Each number is 128 + 32 x the weight over the matrix's rms, rounded and kept within 0 to 255. Layers, rows and columns count from 0. Numbers have three digits each.

# o: layer 5 attention output (transposed), 768x768, rms 0.0645, rows 294-319,358-383,421-447,485-511, columns 0-63
# v: layer 5 attention value, 192x768, rms 0.0817, rows 102-127, columns 0-63
# q: layer 5 attention query, 768x768, rms 0.0738, rows 512-525,576-589,640-653,704-716, columns 0-63
# k: layer 5 attention key, 192x768, rms 0.0694, rows 128-140, columns 0-63
o421:142163137157167105067115109125102078112091173157096092151153109164086125120114182152163035114111112120146118175140138159184138122104122094143149122137203124153133150095153156099077060176080099
o485:169142181094129126110123125161100156105113129156149175127125127078104151120175142178150161146128149177097114078180111190119140147153151149142087095119154081171100117070118062127185105093124144
v102:069110155114101108129071121167177173159187164171132138162161146090125125141182134157157157167114149115150125075140151083076094079172093123146130150180150149179125076105152118118174153099163046
o294:055090108112111119126082110118131189135171193153142092134168111064160153124154102101197178084083133079153167082123179104067086138164111123071131191182163105192101095170099088148171082150196117
o358:146083114187128110146153167101130109152179135142131115089152062189116106130124114101146084166132105118079181116132080128107110104108146146165128119039142146112108109199127143095119103111148141
o422:097180176155086107173163112176123122124172091088117145134047142119136148119113077104124090070136073073162161084169122113123126112209159130190124139174133063112129130111132123104136133106170107
o486:109129094100141155144146157165145125153141131129129130096140122061101110098106114082121116136069119109151049193148075194084161126075075130114125127168144120101127098212163121086107187076143181
v103:099152108138102170142117140115114166110164141152094121116202158110146104161148168157133154163166143141137134135131153143112136136184168140159101129103092100141093143109111112135073083085082159
o295:143115142118082136118134091137063132124154138190107161051109135100130102169097189133159179145099108143099063129122158129104123140151151081169075107168085147163074130116116102073069112103095176
o359:113093078132175126152128063131103108139082104164107101101160158118136098103150107125114111062155133183129097113126169162101121143104076095140149158137127179169097116085089183180129200155089163
o423:120170128135052148048124107105189161141133136139169109117159115175189219148106111134074114148057115121152133169090134135123180116177106200126132127102136097148118070000185122219122102079117095
o487:081067218095174124119098052122137126168167105095118147074148136124121147136099134157120115158071125096174115132137115175169079150131104124104093164210155160086162118114097129187148123143091158
v104:163127109082112155165124148169106053161098082152121145089179117138098158158184093107129146138049123134144128176135100101130116128141114102095086092101113132163152086096142150166112195135159134
o296:129090111111077152192104122129144132121088077135210122105125100102186165105155137102116093125150092140099158173085087128118111155088130097173112101130151094107109111081113111121097140213137103
o360:072131116090130066097102083153091175129170127136091135166115081087151126126109151157133101111154091159124082095080081108184095162136114143094127165144127111108123158096130155083149149134082203
o424:148113129137161095093158115139120142140107151122110072161142158138131070058168068127173167161152123114154071086060066118041123116120135107150106147102125108107128107084151179122104144123138184
o488:132147142154123177137130149126127144142089144194136135200128167088112087124103122153149061138108132167138168034173138183162105087087148117167095131082156119090111140091125085097134144145150131
v105:166150195110158109120140127094067150147104110162110053107050124118130151035101095106135071148151074171108169069173168209103101148119118156109193154109186174180075128080130054077166113093119176
o297:158087142101125119152123105104129168101170124151089073094099111095146110094138135125087117144205129140150208059130171151129157133078171196135156131120193117184153152108106118143140196117136147
o361:098119118114145180140126178147118130149133189103173136137096122130101115153110169162154157132134138171167099101114148106120169119132135097112150115130092175169206154083161136154081081140139109
o425:215179101123158152062194058051135169131116102127094133186050130155153161129074144093104168163172141156145168138120107081167166081138131144106154124115098117110077137091085018136167140136094133
o489:137169124120159147077092153096104177112148140187167159195144120119026148174179119134145108178143126119120112095121128180085125105132137136032177153141139088095132129119196150141116063183158110
v106:099178081098045127113083149156140127081123100139154140128178145107177155117127119155077131106138098112142131106061095143153060136185205146111169138136159101129092174140163135135200141059069123
o298:152176126146079099096085113190150112105166122147155159123125175116085192099153092125098102171156216076129131082118103173154113145112078150162125145108100127219094197190174152133189186114031136
o362:176155154119108064093141142122131150058093180104080154091074130068178142119132120133111132094060141104113082112113194118121140146085112085115157114107113102157059154237088100156151154128143164
o426:126124183120109090146132109087164090146142183175132098174177132140075112156194100169164180115133128120082098104164123145127087100145155096044084152133157114143134145160162073191105078127096137
o490:110179107111122069125118158129113214174068110140069107208129166121169220112156176156127069086103102090116109142117084090127151139138111148127128089114087127147136104096146161123100116074124113
v107:134110112139092131123158136121180113123086154087145141153133093101175110150136111092151101098150147139107092105158103121158103118164104084111084079096142099121112123168146132164128100174107088
o299:125021147129162109148152131144124094105096113054095143044116093059206107139128130092126142115176118100130133123152103185138071085116180121145076083178133119160104163162089150146117113128071127
o363:114108099122113114113143129194146126105128120157084126152153099057088193152152132081122095114107144134175097194133127126112131098118138126096183126168120095127167124202120144153131087173110103
o427:159093137146091136170195150182110086117156120079090130078158092119148133213209089089186102075189123143110155096093088099137150131119139155184123063119085128167186135179073106110099081134133125
o491:152177059138152117120069109167113173092101107178196127151087129190040118146126186165129200157190117150109140154110138146138136092142127107184197161053060058170105149212117146158130099115154169
v108:126099113099127133143131113122171173038129162111149099141130078133144162111168110135123115129126130141135106100137179115151134133131169200080117132077191060091129117166194111151120137137140108
o300:108127165132156142107141132105124129157148132138106096185152066118137077155115089129119136155135086189117127094114108093115120110130132174077160179079126130168098070107083162133103118109154111
o364:138148120113110117142103169156161187152090086132114170192143147117177142146163088129143162144133079106127091144098056059091139096148143077130095180101085157134150132083066118106125114200110106
o428:096223079147153195208142148165111132147120112109120098148106099107105139147085117143154057137176117137122090130051122131116138146100180133097111166134123102166184119104142100138125095156126167
o492:112164133131163128117179168160115090122146158089181144070081170079081077110100105072121118124118085126112104162176086165118154109143096138116127100147112202140161125067113084001087130079110185
v109:125120125127110160094094118142148087117119174135110175114149114089161122185140161125165135166138098141129077106126091112139136109080117067132089078155131104100111143118096114178108071114112125
o301:110114192110097126102144105160106095139119184081133144077106119077089104182196190097208127138126126161078087093158162095138130164190145103133110120115126119107098149092140098158111122151154106
o365:130119180166145123115101145145170103183131077100114145107060123103162157129196078090127171124163140152130148187124087132119139106148149170174119135143147113148147115034137222153111109108138091
o429:173180083120159109111074145181073162107142133129130119143111115228096147161154123150080113152127036125080146142128121114142096091115084135132174140100108092117157134109083106144098098107103142
o493:130098137091146060094141131126149130134090133168095180108175176089121154135141068122123112152135120097145175133113164187155095144088127165118121106129118106164103021100113132090149196104138195
v110:121087079140109098107145128203072169100158111138122167093158097148153136112130091169060108149090164039143170134132108180113121133150117160164172162121107148142117172082153109189172159174118109
o302:115119129098112135074124159140104147111167120203141166122162108061159162127112112154089110140111154169155145120167066159152095140156161155169122112134116111142118154110200100143116133172140161
o366:121124099124097148085061119167104136129153102114163112123146139166145088149153168110136081078098136127141180111099137156072127140131138088172113119144169182111090068120149120115114149122066165
o430:159135156089110118084115129130171190070120104212111185129059158187158077121115173098142131176086109137100136106135120174084163144129125134124134131153086157110193122122091139155140202168119142
o494:139156127111102129196113151141087125163095154112106147062101142110091117136163197074123140157103148171114140151087206119141131112136165149140082102134141185173109163154113078097087138066129104
v111:129145137164107141156132117189222064115130147117127114123080087101123125114116085138126150162135098136175161175109162145124087149122111155089095169121184101103106081086111112168091138090153169
o303:135105132156132129146161121124184162099097083152118061136114085085136132125132128121081167129135084162177205129133144096103106162055121185107095145079116100140105124121112142148110198058121174
o367:156098167158133128093178146083149131120109160089148147151141110111179182100158147133098042143088151116125089166156164142098160142170113029114157083123140130102120120139113086183136105146153173
o431:125130109112110108101163147170091157131128106146160148152118138087102148103146142150161136141099131120128177156073157101154176132105109107139119205156141163189077127134219167133140159133100123
o495:135115104074127107136155138119153179143100125162111186123198157109180165079145153153118081061094218184152119137154090155150110190107126165165111109162168166113144121118107124078097088131123137
v112:147119137150156128128128090133184108090141117134127133086145108169173163082116084120185160105202101127119079126197106174140098055139103101137138071055123137141145092120166158078105110163098096
o304:149130166129153070129102089154131118022114145119103121118137101116094154134158111155196148117099157106098077122202134149179115062104080116104156092094128131134146150181096086037111152172187104
o368:096110115170104094126150143129122114099149118126136186130156107089180102137108070137148121131151112133115115133095116099141149097104192174121079152180103150116121144178115094138126090144152134
o432:089162185141093164103150111165160148125114078152111138131113119219155160103149174154155125130060118124147112139097189155126164138121160143169195179131084105115135116105100155218112146121127159
o496:174087118131149119165121116087156121137146136211123117094126179170082109153134210190111114153181133130057149157132078104121130183110151116132130115172135144146131173107085170190113186143153143
v113:164105058176125100161131147119183183117172141070079122157111140150111153125182164150186086117085125131159143085137111115137097096150116178189061117078086131067089117155106192158092088118134097
o305:153191095146151156169162119117133098159143154145100136131123130105135163175136142067132158119137149109075145133082103078149142106134134158114113152087089097109105162199082210104152075145112088
o369:129123054136107142106130120122113147118071147152177139153114122138106102144089101164154115149139149182084130167144091154137147115103138143061110146074090160149183095155147093144119192129182093
o433:101153075088082141115139126096078084109126106149124036166068126088147183147097123153092112089154123148149054161088169078119159085127127157090149117103116131107109097161166172172150114118164103
o497:117137109180117188096138093143104116135147112091078104092142120100139052102100169088090094059110128166142120163164068125124110158105147159104118134116156178071162150161133181176123184165125118
v114:072154122115168122124160181142146160203145140115091098173145118155149121106121092167106121101129134119193146063055107120154165132091141177103099182121059153093121162108148121165134049132115112
o306:105046065177190134118180111150149120178121103088147164204140121179116156078127132114097120102122100106133141112080086084082181123144112155123102216124107146105132100145171076147163089127154171
o370:127178136083123192147110114077166183170161121146155119109159134080134093134159149118107119116168133130173089109181068112125073106121138124094156159112138145068156102195116134104114116143135095
o434:109148161190065132123185116118166096112063097071115144093129114123114105120177098130153156160097075132093147164155153136080171122063093100085110132071179141106175127127111130166056142150139109
o498:100137128192123115119151173153110097123166088155139125131120152138116095179096188135145068166098135169160129108173095101121062132085120112186129085091133139205162105191127123139159097094102169
v115:090100072148090149060089104126138090128105177074166096126130127097131144095126109090147169113102101118165165122150112202098151112079113119155132136127119082110067068144091158152082127109140070
o307:137120085108097113115128101104156139199188170154153097133151185112130111077154140086230184084108163152120093099136102157119134113097112152160123122161158137099079125148117078211092079100164108
o371:146145070099107159107182108104115085130089141137131115108154151127147120132119091099112117159113148117121167088099147166123151141110136087051159095104121108090080157105119129130149133124132157
o435:134142159153116082095121088057094097107061152106114123126148136121130142150122113095168190124091199069213129105150141170152093123161084143139142061152109190153146096000171183170163155073102115
o499:183077198191075172115097162108132134115087110089103097161095131129142132105109181129108126201159136167114170095093107130143090120154105123110160137178108125156157116245175092113187165157183132
v116:157131116092172173082093131072068171157173153098066128142131153104070146128174094097197113088144114142173099027107106183210104102188162143178092106178083075125085123113153174157080135094117129
o308:142173216081177209080120174116122079091126143118132133119124102101092166127175148124179164125174126187160117054099112102121186160122144104150163043140142153151103144184100160116124125089106097
o372:072111187164173134136174085140118160192110097143109064087169097146149126115147204157103161107105141184124165188129148153112142130131152079083141163122117103135099194213086111111115077096076119
o436:182155128151132171121055155105150140146098111121106088126126198106132074129140170146100107127152179145162128084157093164177122048132130154137117101179135110122159127143128123161076141118145145
o500:141079108113140122119135136121155127079161120162083126128156193132156115145118117139078101131135152112166091087195148099103128148129105082092089122085118185115153161196110140093127095171125094
v117:137150102184122100158118131097125108116078145128098137120105133114163176121144120083083090076159142152146113190135151109162108129161135159132135100106149111096054114137140107085158142123098097
o309:087160161133140167107059117083155092113115100135080205137106138108198159137132135074087100096117120116115164154185129101176121056106167119111104090162148112083097099086105173118130167126078097
o373:086102097171135124174123124164111146127138102158161050114092102116092151121153129119104088117089131160138161115154156113112080135138079096101150121132111131085143162000122131157172103178116172
o437:096160120151105095174109131147147140177133125159200123136100154142130089120143177149144109089097142113210148167109147129135094113139111139140115149143104153088148130164203170145131138096191166
o501:105098063157189108150138093109100140164139190135078087082057130142119136093071114128178097145126158088108141124066152103147120149151155087124138165052067100153149127145110133200141124138063142
v118:103130163103206148106155132096158095170130132092097143134108153155174112033164114127103100126171121132146109131099105119171136143132094159137176133095112117108087088099112095121095177148139156
o310:119113176108163103128137156132134110163136105130110170138160126138204121094121174148149146165167124100140147187121112093112166171177105185150075149159201121108110100151158144130095111114166124
o374:135108120161099115110150110068103190150129096131105133114148094120144171154128132117151101120128107136128145119094086099091067141154166169106121121150172146201175107173123151127137133153110128
o438:099121125103204132145187120129157131137126113165155131135120152164097174104073135137087141099121158090145100195107118101161098102159146112165138050122117104136113128145111165100084184141122145
o502:094102125217082178116143164137108161097116123097147102125119101096121108103151062125163115167115134127158101151134117126152154121145138132135163122147147150164187151132126170164105127135172094
v119:126138071100165088143108189141117172127124091154113125086098126169104126131098142139097099090138172110141151058133178128129131096127145087107189113122116138110111091113125131199208137131005148
o311:160145071105206119113088181138083093081079058152117128095126177142111126086124157161081066117080126102054142070145165094074136057133116079124160177104103068059138117117128169054177091144133062
o375:175113166083117081181113146141113104135117140133069141197127135193129154105132149068082088197126165190099146157177095121173085143126107108168107120121161170109102111065088121144178157079168093
o439:074189080151135113141130112128104114149195144144147071147110146166142116126129111091090106102106134118197128069120104233170091085147133134174138111045128091079139149102190091148235063091045145
o503:139122138102100160127243132171120122119139172117164105137141116117103096130143183086117130130157122135135054126122121052104155186194095137098145116103105155187110111071097119133108121172165118
v120:170121127117082141107095130081156137149144093126093148152130121148163132156122119162167145157075115121119094156134207152132060063161191078095132104135155141065136127156110124093108165153124135
o312:101122171141131116096096171126129111128144162194173148060095178146144147129137122119105148139112081163165105112148109101129099100124164122126130115169155165083132098161114112118125198134159083
o376:146129094183145118123103116141164106142149162145090146080052118174113195168109104146218112097143111115086107035133129124155087116090184127103175130122140184150105137106134105118145137124097193
o440:131170086144162139171200092091125156079093104123137159146136165157135171076142158168113120089168134099145116180070162109080145132136096120134120090128110088137125146176043145125131140160092177
o504:150126151106198121126194119139083142084110134146124178084113134148127143134108197126171139151167180164187145090150136115203144055131158109186104156098097104143143150088147125117191132104170148
v121:172095162161102088113157169064116121175151148129120146068141129128124133157140129112146142137178129105158053158111135091126140093064147186103133130092192113106092148145113129174083128144107141
o313:086055152112072202075204126095142115102166131123159188109169073102097119163153089097114178173109093124146126099126086089091101079117128196162089166138172140096090141180120058167156179115131189
o377:101111126085110059143100193104107181128185147145130150117119141130143149151095143153114107090133078135131084137132109159131135111138151152170165144112059038124133147255109105184119152156106151
o441:111078115097158180119140133113108127097151147150122131174103184182175084166151106130110106047107133118127180102046064142121130053099133131171066139084113153081103141085130215151135140139050090
o505:074115188055113140168117144086119086151087126143157111200118077095134126149099119196080149114112108070143083101108138119167162123114126178097140170036097090129209146213112108164101107165133122
v122:145137134116111159135144080123081098170129061157124124161166113117087148103093086150146161127075123148085167169139145116126150103145168127151110102136089123161072138124184178116124118113157169
o314:170107151111131196125135125113121135101097084169143156175156136168102140119074067186096118159030119200080144155147072115121170113106146153082142125107101105159113140145183190073138128161093151
o378:179144109134125166176147134110149076156110066149193153129136173162123141079199140094175180155150057124097097170080064116059113134101218134152084066116157145160164145069093134140166144104151107
o442:139109057065104160115096125143173166175143113132156140092134159171100097132108070094171173136159108154104138060155097166193143150103159121106106139160156100166156110183107131094113124121119097
o506:115133114059138131160167145082190080098191138124060114157120069090168180122217125098112104176116099083108111119124115143187117156101136133129141112155145136118140126079156133096123096164143112
v123:128123062109159109043080124123109176097179132138129159090139123151114202127182141134116127155056143150162122076171143136162125080154141112058121089097058087182100147091154163142122143131097141
o315:096114083147131121105085086093114179137117147118093165087127106084141198085191208137106141148114121111112145116093122149116129079143173110102112086108064100116093120087121153171135105107150119
o379:138171105142123155134071167109156124147162124084157119148124125115103102190109139091099186108095198114095128137147137164085072115091129159113054090110101096095121113085119085070106120064136150
o443:104113100181123091076160089079105159134117178138142137161066139111146155104163075108145059109172179175123095044115119121107158121093160164114138142160125119116122135097105088158127110070146130
o507:161160184073117104141102156180118203212127130146161176140150108094134125170184134112118131147135108125119074143143076074154143129128114181146074099115165142106162137143093141081137138173173164
v124:178159144115171124183108073137103146115116120108087125156091100156162208153197140169141144078124096186121112125117169126165118086080156149123124113127064124082137120129156135157115108106091107
o316:163162056146099091136129155127099126093125151057162162100118118157161173139141106132131184080112058162125135135106156146122152046108159128113073192134109128129116107160113131091114146134086110
o380:160143119087135186156127076086073078181185117096073189125088205171114132129162182123159120118128083126135164109159168091138136083140155149133084105114105169134112112130121112117121119138142170
o444:111069151133169181114083126110107070104094100154107058087090159174143131096085120139078163127066072015166134139117124149142149115082122175142139145110057160116103145137143163146193140177129114
o508:075111143200151102137173095162137098121118058132099108017160131110123075167145088219086132047201113172136109121112107145094150177121118143155079136164136155095116129136136222123089124147079155
v125:166157158187164085131119119128092118153097083061093096098156169150181163138139097123149160112067138160082137100066139111099112142079156091131126131173110136076165164086103151174040124186089101
o317:096138159121169107097132128123105111124107210034050110115103093085143182161172130092139152103093109153126129168128116105119135148083156107086152066126113117079081134112107140136064152101140147
o381:090153189146109106108117140181107123171128189104070117095135156085076119163084118133148074149140133117180116077136165176113139170156082117088140164116154155099076145071181101152107151098147144
o445:129175143113149126143109185125143082116137086086122100173091136191116166163150113166115057087118123095159153134069147167160104092127163102155121110160126169172109099093111110079108049193144122
o509:075104116121106183105114182139122120100105102111096145086131115123132192082096091150197089125121188121092141176066090107181140110172062123193139095086134169159140134030209172112107194043113136
v126:136106113151102081146083101145105134152158140102111087126116099148158116171128186151153104145122129141087139174175113172070087063147104184095154102128125108124130113144152128085104087115123080
o318:138112091145165085144114118180099128099156138133102105174139140161107149163105144165166132083132155139098131154137158090125144159119088188104094097126108114165152051165145132040125147143086128
o382:091110119087146157106113135124148203170148129131077159119151088160098159094184146119069115238151112139116175107131046096135129139121140100216159167123172155105179130193134150137134147196123060
o446:132122132170161114137175109121169201129120154175133143106153110130157110098178095124095134140138117154135169153151135115172207107190086137139162141077107106094088115138132181113152076094132172
o510:122160052112137154084130133130147079115155144112087147122131125094144108151119101136100130106129130169115133127095183139183113110086182097150116048103115140080117111133152147123142095145192136
v127:103157072096073087142164094135169096097136126105163096133124112099200141219187160109170111118163148086042157123078094047100154099185145143168151133121106132132053105099137198134125103106136124
o319:110122105115104144109147146097181128170127189139109120147144151088170137120140117146135149055096182134163160140157125160098112089174114096184132191155107143118125117091158176077169122139164085
o383:129153178138096116064094138152160085104087144114101126156163105183128066106147124167121144101150164088094170198114165095147149161105065129178143101160097140075142105112075181127104114071134148
o447:110132085142108137152125173121186119131180123129156126132140093157091132158136139148129138159112117155128089167110150134149160174175116122122189091119166155092063148155148151126096116101075143
o511:129093125084134100110117138176136106079116100173161111160097100110117101112134125089177146093126112056114117123166109144085119155141157110126180127098156100165162164110133105165128194201123198
q512:142117105218116091139131112153103153186165091032177074113101158114115143136227124162217128117096123101146144124177083135135100103207175196086166131068107184072145175255130135163068224136131095
q576:135121141130133129142121140151131124130111138133156097143133129132136122121116125120124128130125129136116139126126112118137127141129116127114131140138133130124126155135121127142122136119121131
q640:131156136132084115063061139177178101127093211193133170130141151161154149127161097090120181167164186128120137130111180162094126085145104149145062132163086133079085105097128129200145165148123124
q704:137150128121107124133157115158113139111107138155119079134083141106096073157077082098111119107142116152109172117111103084130166067124109159079124155157143096052070130255113113141106126124138167
k128:144144113148163114134136086140111124132141122112122184138122090106100138138116103150090112137123117105135150123125119135103119121154105129116147133121124145143109117186143116136113107115148129
q513:145120078121142129113173186108103120096093143195137101137088126104156073108121102173110127151131134127144130147137096144156129153162111132143154114132138092145133095129111149148165106127160151
q577:138129135170116130123143135126130147123129115146094079118134099147128126126112145163127145117149099118123113157127144145122097133149108105145158125131132095126133144129138122131139109146083111
q641:114123102100130209166172143148125119091113139175082165169173141041135180151108126133123110089175097148134119122175114075129089180151158148099121149144131110116117130153131153112144126115124224
q705:113113158083112159098132130111147137130143146165133126111156115121154115079108103150145142117131098113156048124125136155136156128129118150114106103163134144123138125048077157193172121123102155
k129:159170137154132084093139135133114132127138126110120164163104127104117109111129091136138098149121146174117116138123112150121122132156115127149156121136136118134111130120163136149148117133113112
q514:154125162124114094156141180100136136139079095126152127137086066096117135089097158098101113151191114097106110116128073137117134090092134091191103140130151100137081144078104122128124109164152122
q578:142161085146133137112136099145129092137131140148107106129119131117143102125096120139120147128125101158123130127092134148109146108114157161160123132106141144139170093104141136140142145144086118
q642:118096147131144076164158126143147067134103133170135164098117120125127120102110174173145081181147102152076187083124101116119165120119134102119143109117146105132137095080161164178126156140205122
q706:115089183128121131127178173127118128111141121150117133137080088118153092152108160108160135143158110147083144142135125076090144089162123105142093114130138145105141119097185111112143090118100111
k130:094147173123089138123143130099099121123120147144118128123114162111134136145119123129109123117117139118109109100129103114136142156146147116200140152136151121103122154111106092123132137114124165
q515:118108129109100095131123134124101148114122124171123141164119100133115118113133105095138135130153114129080130111119107111115092141112083112169107091099133119132137149113133117097140091147148146
q579:111142097152153108162098117152136128141142133135154102166132115137141090094120124144109168138169112140136150087118101100126123092163137134148114136086132153104116130128129111126135131165124118
q643:086107115138204125131139130118139170158082152135097135166138121125149064141192110107132127119162147136115118150115102109164124151153113101104157126131084096122151103163129140129165099057095143
q707:097095146138144113127093137130102148087167142099104140099144097101175129127208069148122123140138115149108120148129116158149090094108108128159110126144146107126160106072061179122157108123094114
k131:142152096106140118113128127158076129101128145090116188148147114106109131127121082119077143168132105111125113149152119113089147104131112112079142117096082144147124097114119132139109145115099113
q516:112131133154122090102117165147087074152144113132078122131084148173095148173191130138146151118118127152117117125127149122156113159154141127166136158125103119110142053142177154178124153093128117
q580:133128125126147102131099132117122137139136116101153164162088116144159134106143157150102146135147121123117135086112104118111130091131134149115129129118131141122133142115129136134106139152123109
q644:183149156149148048096113124117113147149093134153100162170117186171094165122143134108175166086129108089153124166115087138140099106162135153126147145157084122102149092129142175131090170135166131
q708:135136146169173088156122138107107100109138097083090112106115141142107110103169144126138157100123145123126101160136136102162085109165167154202114157110133140089157068159138138112109121102117110
k132:146125166125097114129146131141146129143119187128148125130104135120105155093129108107140059109131144125148148113122098110145142122148145167121117142119143155117114155157130093105120146123133139
q517:106096165154146113113152174131122116152172141129139120154151122163142125181130133080127136139162155142145122198136119145122130094158116127134140158096113171138108117148116168136097118144155137
q581:192138162152152086154094113143110096160142057114194207131081148178165129132127143124069123130143151158087125089070090169098104128181159091135103108084096214125101084118177105071157161088101118
q645:172126181161080162121168147131111184088147102095116145126140126158096078127148125183139133171143135132187180122170166164104112126137102148105127162124146096140155105150171126177142147131121171
q709:178154151113158131143127157119113133104118200126113135133130114135115164140146143132136110115100161172164133165131174151150097173137142132159119117097124132168148127134117162149122139146147096
k133:157139142140141156121133120127117114163122161128144087120139109133109113099157141094122120115101156133151098123097092114133142113169136123069114098111090112164099103110118154115138146137102130
q518:104119137105110105122154147107120135141092152125132103102132134131166114123127160106116115132129113103136108154076138124131112102087163118109090147115164166155127091128129131135122125176106100
q582:149096092107181124161165066124090145134129115146145112085113088123123109101091158067125104116103184142157143104153121105136167123088156124098167106091118166140083129094157099181120151114087147
q646:064101150143136070181138080165109131083095115146123147190120084148182055198134088116107091093143176099121155131222107090145109117095113147072125134123107152192126097165138170128145131129102079
q710:102096127101092113079111171153143117156127129112117107092171107120197122121098137126115157134080124081136132150131137153143149120077095099138127165118151113160135135125166115155138108109080134
k134:135150109092160138174078117155158113140148151124113188105111130172139168123091155126097114136073161114172121175096119143132139101132102172129154156144096175150086162125134128146115120170133141
q519:106176119105159135142133145147132140086137154120116098179132102130163107137139135176116122118144112145161109099127099143118147141110116094098075159137192198150138154127109098101159129095153137
q583:106113170182106098117105159146148117141060146042091155078114140166129118136123073140119137132154077156157109130145153093112071127097111119134127109137132107177118143124136108157155124120169074
q647:089141138115148155197102088162134105103123127132124089096220132162197124151110156120098200092145089126183127150158119111136136165128119120091144126131127120093089091056128161131203102107085112
q711:101104139104117201169150132183137132138095132089115111151125105099100089149126145144090178060160105112126058125132112139127175152172153081125091127141153122103149106137104139154155155142126153
k135:187141145111170138171087130126145109143102126158155182156109133143141141099124139099092140148110139132121120161093101130122146127145132152114126171148115144129127163104159126094120116109084081
q520:128153170135123111137144134151174169167123077150080124166123124115078139102142135110110134130117140182158140158133164129171102102081174107100135140141153096168072145098102149124121138121115098
q584:104138109104160180089148167177168129098138139176083137132144165130075111154110083154125123138123186063146109140167158083166126166154085144097137168160117099128124099129114123129107158153134128
q648:152181178089072100101128174123093165080127026165146125109111090098089210162141136089131142146165091120141185146106158160101153126139142100183133106127117175133146114088145106057071153145181096
q712:138137164116089128158111167127168116103128088157172105102172130117132183142109158155149116098168102179103098150163136142127095160130155118162105130105112146111132140134098180133113127114160104
k136:132129124155172152127115139096085161117155134105162155148095116124135079108127087137157163129073120114118141120143138129119099177151128137094118119117139116089152112152132142101137097154120162
q521:162150094106092094143115114174111114147095115084135112131111130140092165100169137131158134133104123118126159135125141116155082115169125187120141161105115166154141156173124131130144093123142138
q585:127131124189170139170069123114186101125153128095157157141100126129156151123141127122127114079167154109105126104087120141119087118140140161077118191129123193211156149092132153123165135087128130
q649:139132083179091135128127169142134039128101159096149117094102138067141126101117129101152075120184162092092102091121165114187104102141097132151131141126179138120104118154115097060135135102140123
q713:176127172077126109118133111137122144099097118135142125112112150138060127127179070178150129120150113120147172128127155142176119146101155157132136152089090110119129176168116136128136111057147128
k137:122137133108127110115159113154123149152123130118100154132120156106116156146193130171131158152133103119110137145143155105080153120124103091166183131127145092098176121173129151137145130144107178
q522:137136094109117101138132118151112169077133177157072128103146117123140166090118149088064125141121115110098163146140148141104090113133109110149143098121145133125142144124096107145132111160070149
q586:132140145110132100162127126113133142155150153137098064089091133071053157167094130158154149184138118148082128155117119174150120150122129129151130095140144118119099094156167134146091102165106155
q650:155146076123085084138148178166177132099179156142117079135148071166203164129074150157167112190082172099080113162103120114178121133071088136092149097183141126173098118150131076157130108139106103
q714:163126119090111144135153197145165131109160149108103118124139119176142155095101150131133111165103136132091145174181153147130133124119141122172129096096103160146164154149138151136132108169129132
k138:126126104146165114125099114087127137097125118098160177105092124156158105130129168116132098105107141113157169133111152115115100132129137093110176164135124154131133116184129131113161112118076136
q523:098112128076142131098144143136146112147131183149130159131132107130109177116115104125139119112102129145091093092100142097134184141120126115156120127159127145127134140126113079126103119097112138
q587:077116177135159164127093129111127177164115178103142134102072179084093071090134132173203165135104112086101107130142161107109170180078056145138126134092111126135075064078130158120107141064083132
q651:123092083156170117175142146105123141179135116116131177146117124107105107161221179178165125191109085083155075169139112092063109145132088118107157146172148108108132170130032100149105076119163162
q715:166154110141128128096109166133127160157061158108100155110110140120144144155148138148130153106130122126095146145122130088146134136124123098144128099121136073134152133128110128113093116176104179
k139:095148161118101116149082104135147118117138087130129129108162153149166125153109103144127097099159121101102129150139101093144156140145157076105145127154148104089139118128124136142158143121176141
q524:129111144098138124136139097122143098134094115091092150087136152160154151122113138168104123106124074115147120128116115102133157151115129102100112131163111131125122165137143176147140147138110069
q588:133143176139113090114089122110160179146111131115093134107072186190123120104146088123119119140134117069142117091123139120131105131122151135096146085191118101119139115101137095098117107129086067
q652:109104106138140155165121036146139086180095100093058150133129196183147106108133054143089148169141124108057079142128115162201164121070163165131164127157082158132158138094154166124069120170010141
q716:144065186094139151145104104124123135121115162134115122122127163118112098154147072158143143130196087108164114149138144152130138140115121126112113132158141132127154145120140154113127142167151147
k140:126155117113133116120125155119106159141109162134146134158120096149122118126118134085160108159157119108084136133150191159141117149088145068119178132122159097078135113135146086136147144072138164
q525:147133110086130127130179122115123145111143116162123133103136087120152097110106137127097125140130104110107163138112170070141127134106091138123101081160080133137086132105145123108117119108099122
q589:108115126163105141140129157107110159125146152087149185149103106128153178130131163075152136095097134148140098156111118140128134146154175146141116117100089131125133139143120164116137114137173204
q653:187150156129053123077180140165123150163049096141127158176100126168142118116093064124114143126178153179082164187082150044077065061066122104108173111118157153177106115145132185058147103130106129